config = dict(
    n_layer=10,
    d_model=1024,
    n_head=8,
    n_kv_head=8,
    head_dim=64,
    d_mlp=4096,
    vocab_size=9517,
    activation='geglu',
    norm='layernorm',
    norm_place='pre',
    norm_eps=1e-06,
    positions='rope',
    rope_base=1020.0,
    rope_fraction=0.5,
    qk_norm=True,
    attn_scale=0.14,
    bias='none',
    tie_embeddings='early',
    parallel_block=False,
    extras=['local attention windows', 'paired heads', 'shifted keys', 'gated attention', 'attention sinks', 'capped logits'],
    init='normal',
    init_std_qkv=0.0159,
    init_std_o=0.0224,
    init_std_up=0.0159,
    init_std_down=0.0,
    init_mimetic=0.7,
    optimizer='muon_variant',
    lr=0.00204,
    weight_decay=0.098,
    lr_head=0.00685,
    warmup_steps=0,
    schedule='cos',
    final_lr_fraction=0.03,
    batch_tokens=[131072, 262144, 524288],
    seq_len=2048,
    doc_mask=True,
    train_tokens=957700000,
    steps=3212,
    dataset='wikipedia_en',
)
Each number is 500 + 50 x the weight over its row's rms, rounded and kept within 0 to 999. Layers, rows and columns count from 0. Numbers have three digits each. The size before them is the row's rms in percent of the matrix's.

# layer 6 MLP gate, 4096x1024, rms 0.0565, rows 2032-2065, columns 512-575
098:539437515558451583442531500487533460514506479495472439487483519607478582575522467521505484500389565513547515408474594628529513503450470594491473468509551492448535411486436502553491479467506559
099:471480508437496430506454495473546497546486552507545424558660483520543533581530471552552504548451473434455462493480488531555531581459415487453539544559617554570445516564499499511515546613558530
097:525509481521445566479468611495533475571560521500519540533480559484485530447539477543446580425422538527520568491530479567543525583496578502448464518517463395567457432492589596533570460538410556
099:476427545529540419446575608563529453477550504631478559525551602495483436467478527494404614496548476565571497451466525406444470516501434469581472497514498443568523601515571476445477517458525550
100:596509463541476591415451488460549388508446495498447522424442507498485483419502508535478467539408515457478492469435453508497508492594440559537532473450449489486483388534571486490546527522582513
100:544460570460465436407502497514505526426534502463619524517437547465497538436480481469473538518496556518535570570526541501529495427488487417411570497458446425591521498626587467430502567458483466
102:487525523465476472561476504515502559408609463499480517618561601440488544367579609486505584447559460519522528456507475529485497431448539478490475553479487553548471437478435418490504562507449596
101:495538528453588526436482513578522561501552448526493531487573602492539464556475420578517444511528500475485499519529565530502475553515547511553457490535552389548477440521470488537500431445413467
099:527511503526437452507488511539395506490536525473519453393394454577470603514506437409499461475510493519476515552539550489444501537531471541568462514507493433439521502506510543463517489590423567
097:569500518482561507486490495496496527481548499535552457495522557507518440490563464521544517454412503466509485468492455496441404430546580443551536555556487522404494556457407538642507505543484453
101:520536524571450506503479544577467437412488529532484531505515566428490579528476470523558535443435535543507533623462468500406471556506411538472474477650455524555440457435460389533465490551472418
098:565535539367494579506528480544509512495462512505541510536512442579497636538523509425499443510429459542458524491512501518505437475521446557433426457484432504469396479531475443531433421502562492
101:526393454500487461579466455520614491530486527557422527398504504565531423361514554517509499496544472521492517510430502441561431424429555484353473580570566507579557415486531451519507546493506532
102:526580533474558374492481565561499511493457560453496562446440535529428482467443529360543394581538541466511519424580542548501485533556512436576442488445594454480602553391516483464484507433527448
098:521562450559549473450536593508466603557501523603537467515569562533566477614527418471465412533452576570481499483447600505524487434534467492503500546454394512521499474512587521492527536453529415
100:489465514417505481547485533458455449429497547513514465586506486449361489482398484446509511500479475456464543553439474501392429541385542461562545401572530526535499458481434541330549449490496477
101:461486513432475400545509528501449514465468538557439501483556510483499522435511507523510481420587481570522452446535434558544541540502509392509523539451453542522466417517455420501514468529383413
100:474489434514367555431403478547485513451558486471526538469462549462472595405490571519521439549530554498452527413424455500569464494549501416527396559454536562542529395538500498550412479468619489
100:540475401525468436579415416550516446441530507449489448478492568514490564482486450419474511427497440522558538475531528530445477499523586633496527498456535491382590479438465581434547501457485616
101:550517442516421522585438595577509503497458532557552508509516483480463483380376429468538500459464492465451527468434516492529532460457566551465461507441543525501587546469481573447422435599445447
099:486506573553496535512448561450539577531523546451451450464534431544488581465485456460450482514492528482476540573503438509469474441522504538565518546555591549495528512448444520469481511457512487
094:597498439527407536476499408447488524555546460662491553546444435475620491490563502440498463519507527365522463516589614506563416430530367470470513467499446528431571511496556482384513461514484530
096:420604615449497484514441527475426547517455537508490523612507518457460478432541544499543500511454430480577556486413543532555516470651583445531401439515490535601554603606538562529547452472558417
100:555524481516487517506510450438543437475507477581459455540550459450497570504452532498459562540513500482363501567510516387480515509467443479562463514448549508472461550490528466473449507519562500
097:423459484446490556520549490528468487493466498520438492568407475507478504518574499472469579479544423497517514458567482445546446583503491477542479493451581437545525532578518527533502455434571428
096:466527518487613493495516453503507474478484518505567541511593440458402464552418501558537507480497539464435516510568565560482474436520465561536447460453490520507565487510492551415527410465536517
101:505562493438526565510527558568546504467480537527453474468459413467509525427467412527478546534523514507498489499483599459479489558565537472557510505475439537516400492423531472505488392513548562
098:452468557414528512481457542475500514553483553440515609605537619493589432604521483482495460460554517532521506514567565475463468478509462524552572525543516529497405580505511423528462462486499419
103:462494474492433566544505619490453511555538612457493456559461503553482524506506418591491561415557511550580459521540468504490539571427510624501536469539524508476594417486459472510466474460536543
103:495481500454533505442424532560488456506433539499524504494490522532586486511542522492457505571639505492456473484396500541599472491518450528557567539563455440594442450539551512536590432421488518
099:388517521561551527470502570403475507530488534570449447516540450505533622491555440443581543490526520528512446471469468382531427491578465508411469511536457601453498485440561535421469506407513471
089:486549491469634518502421486535587474591465499430553380538463562544468337438441506496410535475552495483606523536489539516495580554494605489562442478520462537546517512483466508473408511512469421
097:519549548447492477553524598528503399513522513582643531495547469435436484426436618494487541436532492479528550491477566526515484412460572463532477375468459450485566475507554455512507514446475500
101:597398533502492502474497488544514472509489439571475475381519455541483482552404469489486398445490545474495416518507443456510506536536411547530446670458457412538456516563422479531453472501498434
# layer 6 MLP up, 4096x1024, rms 0.0598, rows 2032-2064, columns 512-575
097:575521488537564475437513505531514533561517490544474460517532510449405434548427505461496490472478365482583560540438495499532446455462462507455573468540494484598470503514508523583396426481523551
098:457503437488462426532457406495475413540521499579537500525501544481508521659475497436545508429448567567511493523474553577533522538589385492527515571509551382448396489544504428502428477553519567
101:502419525533488542388522505448567430486475495496494549478564514510510479439477527488516454606508568476556482448489578455492511539526571443392478508514460503446427431508558521539489529497462541
100:422498521494572557491546486473498453459494599470553478530524520491451556470523476450546487487426571456427496472429513525545531517497424529513426452450549411607434481492550486484452419493512466
099:540368494547438592459508454526566505503533517500482452443493580450523481474508451493478388534425539416539449435494616524466391610487497539487428503490484423513474520446471487492505552556520532
102:441497537512582494516505556516468513546428549434459504521491549515517605514519506463513595553523470413566529450467475465524475479422515537514547548472489482427523407486395567515517450473489418
103:378474456502519458526604489530478511475439494586450592493489502485449560487520479499521493478547521551413528552553532510533471543579544538464525436499556544407562545519536489427505507521495505
100:604501534428572439493554541482508496434518502480523488599494487498550503523419458548527524496524476520484463492488512448491401556440508380524522432526536439489470546562487492576477479589504451
099:409572537524548530539506457513503510523515505442395514518482456561534483574489450500509431495526474493548442561487533529500448402550450527575513478470515528593470502435545519535399493526447565
100:566449451466559563445430521566562599585489557574507489406433513466540518474518490507526468464571575492477463503467473490546444430620455434501583552493531459435465458526606589587424482504555563
096:494468504505456548499477554560458534539476376470520508525558532466479446493574488489526617415444427532472518454491461554469534478544487460554504415620523553601542503466491591509507507461416482
100:490524526535544516441630571527438584500478509517559431436540494491585427465531447450499428471560496475532527573437516466434554526437517553503530426511477483497595555511455517513597451531425495
100:456483483514483546543448435511496463472518478509613470494572602495416511529535476570477495514458502543538518582469515517552533508460519559472514514514483487564577502514479467507513508414475446
099:532471522481549483536524447512613545474498496496494463461503511440492499487456491471432550605488495579491521495542500504413492518418513571517510525525415530585423488565451534547581475461480556
100:543499483432480461507526515439553577472497478567452474528467476522527444543504493508565493527395536578553450499556492423518566485527463522494511501469440538472478482468573512488446481566517437
102:525528542453440490488503480490612471448527469515563442466492463540462515571514451502471483550494508403497408511525469578447458560503516575479548473456539508426453519492398428521492405523468432
099:492474505542486517428452523591451482511525545452481488538546558499581468460529511507477489511560503486518486544407486513454525463473557533530474449515413573451522560570508514423486491509463641
102:480534465450479461591505511513458502590520504548568481485512509494579480522488492536513472537544473494437519570402534555446508479455527410598524532512537579476564529519423512510508491480523539
100:518475418561516464484417536491481540541585545390548465546466575419530454472507481461527541484579440528434448501482474510430592455525541469510548419406543560437533535549498510543567499438469440
101:521562607443438498387529499553466537559507562520384547546508568470486508548492488388582568552483458483422461529380617563617539490423509548474486440472598506492577455568428546553529499544518517
102:512475468521562504477634435526461534522475502450486462589446485449436526539483490524617481507637540404456512503447532480460440569588499488520540497503429536412440483463464522502471464453432512
094:574553509540472496587466482463434498515471456572558531593552557587439373499534453534588555469474535502488508525613503416494403531479602559511589485507528543525435490462512500530439561387450488
099:525410439512528510491515492534506466486565448502537428554455554461510490464496420470460479551468609517435485448482463451507564619403489441483616537470561573502516434497460487460567439535457502
098:439434536503513501443548484503482584544510588541459645553531545513576541515523565487534522325537497479460524525541491599548533470458447480547555489450474565558521467533531485529487519482498527
100:506537599432492492453469575438606527505508598617440528414483459555482579465568522415549531473434490578392484538487498546469484486522529538545435544465470482456495418525385484505557544529435610
097:509478521518517518501429519563346535612489459472461507578488498547441452337528498443527447520494434532560600458443506543534504479571580524498496499498443432462499467450566512439481502468418527
100:485583463471477538539490413466547543463413463482556492476621541556502509510539528519512553445440502525535515465527473432553462467461446504477425479488505485501550410495555563512411520462537475
098:442462557609583557444465554474492431551489548515524464522469434464612480417607517533474407517514512477419514474466461590576596504516547508552527635541544507557530520577522507552510487513487619
098:464489449534484465472466549423486454561448506457517459493551579492532505476507515509369435434531523510493502464441509638590468569519505521473543459474517500419460523529482384379451593522495522
103:553554469490519500488533495526416550466571422525593544496549572605539467495575622518450492496465493443505497444437553527473522542469485484478525510551431520432567429563471509636496387497566541
099:468458509519527530436545482548553441408497530641571497571481597517508541558550430503519526512546568509509527530398502490510570480419482383512521463549496537489581505511527524508505495560520460
089:363572602468472482537526403495446546491475461529508491471489550524546462489496507483518507510546521532524485585494541429514557532520558511503546518488537464538458560521576518477479547458480483
098:422564505517476550495543508512591509449534498520498454480532434414590529433568592503478556475509495541501507402426622541525490577487518528531451534483541513527476541496478539475482468501441386
# layer 6 MLP down (transposed), 4096x1024, rms 0.0582, rows 2032-2064, columns 512-575
096:489492567579441497524486535537442515536542495442503479501507518495550441504498471523403488536579499607491526560595480451578485531502513418390437493546502506453496604451502514482483546612487509
099:480513529526502495569445517543471488482499436424500497513590471509541511559547438514498520462550437474573562441485525551418482523536543506500483498505502490486495466502490469493490471515530503
101:485556502545520516487589548631425561445541527446457524603515529499382481454542529533514429484486522489552443449465489548451521471437530570525503505583478435432528527483509515574458517473522422
099:499478497474591431470569434525530531479550523455545547582514445516574501482584483518472460530568531588488462475498504479470555437408507521565526598489510568475553480469538482459555453514503507
099:542532432575443513478510477409499512486568507515490495521495571550531567487554565516383554545510597527540419463477488485546523551569399458537452509542521525483597498517516477497527448507410424
099:427438463526412474558584579420545508501460454565496567430463576508567496570534546551479522457489554482535489463485477475464418515520564482478516568489469518489432474427498526418582474560496613
102:486503564463463471500457459520453586521502506553490435399568565496537567444553500338573465440590485466556447518607478489456434596534527521470456562552507507481390504565501468501491493490372474
098:488447457461441377389446432508530555540456519550472562498417463446483436528519415539506499495567551497507621544548488445484476536550540479525587436423451449557473454553522436509542441526557415
099:496463556444400536505575476428624516562441537561572534522549544512429572453426421535502517431518538476468519476522431454553527468487606475529659575611528460462613528551460426451522429579495504
092:593438510459415565435511506484465486480519476463422541497440486540538465507475514492452457482493502534563540422472488587484483492584504433490576506518502465522532514528463526469506472614435469
097:542569415513459457487515542559537556484493549482537436588456478524513564552466474513493510545510485512481452496504530421501531478533512541514426483528547547494425544490529519554475503505485427
097:500491499531428495571494444397411468505515564470541485549523507459420600437458514528545549487413489474544439485524509498446633515504494482600482527553555495511471355547522443510474481459587439
102:555436501487526449491502490417470574500570548538499531400553425480550454541446561499443514551524444535498530506556450519492534486472580450474559534557504495481600477558518481531529530548648507
097:495462516586486557518502473524418507573517576514515463505494482547484489504530477510537561456524473447530500568492533556391579482431542455511479532413500475431514473569399506442476458458549497
102:513443532469524529514469495546579492441459472478518449469598577484520506475437453507468571614591545478455570536515569478465505508456472377456423495497527556472519439496490535472533558509546369
102:597454572588529531489534544491475587460500540596436456489488460499443547560501512536525451468549473546488513589477532527479509465525572475502431470449441482526531418577517493521471500534443591
100:571382531453500516517442488514499403534464403501519623578499504394480455425501528474463585533531508487552451544444432498536439550568425480507468619459526514500524469456457485467480469499514456
102:478522476534421499518444500444525547522458554545492513495543494520506523549539478409401505536519520443533611500454432503422447479449451490503509441613504493531567436468528422463484615476489415
102:480507477500486466477548451390530490537522416488468518536514597511554469515479546514537479620518561537488532460481504570490524465590575443506500445436450473530531444522555479555505446546459510
104:518471485536463574526482475480421506404435513420501478361532507463510470513508574479524608523500531515483490539421407542522545595594440489600461480562478475534554597441452479502462555428505524
100:448428424489525520441500544479410433436511490483522557527476443431473493456590545540460557422436520479485508442475492450494533553461483565537504376454521549561520576482588483449509470461474474
096:453546562531411520554323512508516507529513384525391483463485545408455478539452453452522549531550441481488546427543587498434434531430501539550458496513480583535422407485486566401542451446475591
100:435451463464418528495540485523551436550493443494458429432435476532406511556640528456478546474345558590552530562500536441579507415391556538448593472463541564437489518478447551536543493472466536
100:586512450606549503519438536451512465504478463536479431442426405443598506571550487473489604468513481509475524583505635451527398468512480489550512528462508580546555567468413461520512447588579426
099:477508553418420451513486420561485472473561532526458483444550593535479558470520537569478507643577485526583458597514504461477421392500544475562411654524523448501538505560451454509593489505479423
096:463495484552505573490526463495474461504456548533447522393457509485526493552469456386468514504450438483556434506493500481476527481494408506467527583488568554496584484510574516487518467510404460
102:501566463488459516517485496477428575530449566452507559467488545484472482519479482418574503547505432523593571453511490492478520559468431550469473436464498428550558511480510442520487519403559488
100:432490577538547447531517419600571536470530438527583504517503510491563448546419589419492587557456430495464538498451528526421560476481482538486488506411436441388427435442507483592482509519502490
101:482510400508481572513517518545598426541587499532406525530467456510400470467457490558496524487480478504541560508539446539554524535496427584494552426480457469437471467475448579457527477531572473
099:511401458493479419454514464554509546503490510445524474535641539540579432547528518558501583449498549510552408522497518530524544440446508422500516435520553483475545486451314406643555432430447497
101:457600496464464568505547473531451506484439533487473445503553455474537384500509467512530548436482571492547438545576487563531451440396473471468538441440525464532459446490492509484540461579494469
092:399377518503472549496498523537440496499520550468499519499477426519399509555379514492489496506479588467531478437505490574546428541419519505541556512515421491451575428520556502520482569528563463
097:553456556521510488441566513506488571449555428426498459533508505409537489468453555535510473530449550510476485455432533471563454482416454453592466553485480423449495484404530461527483522424631523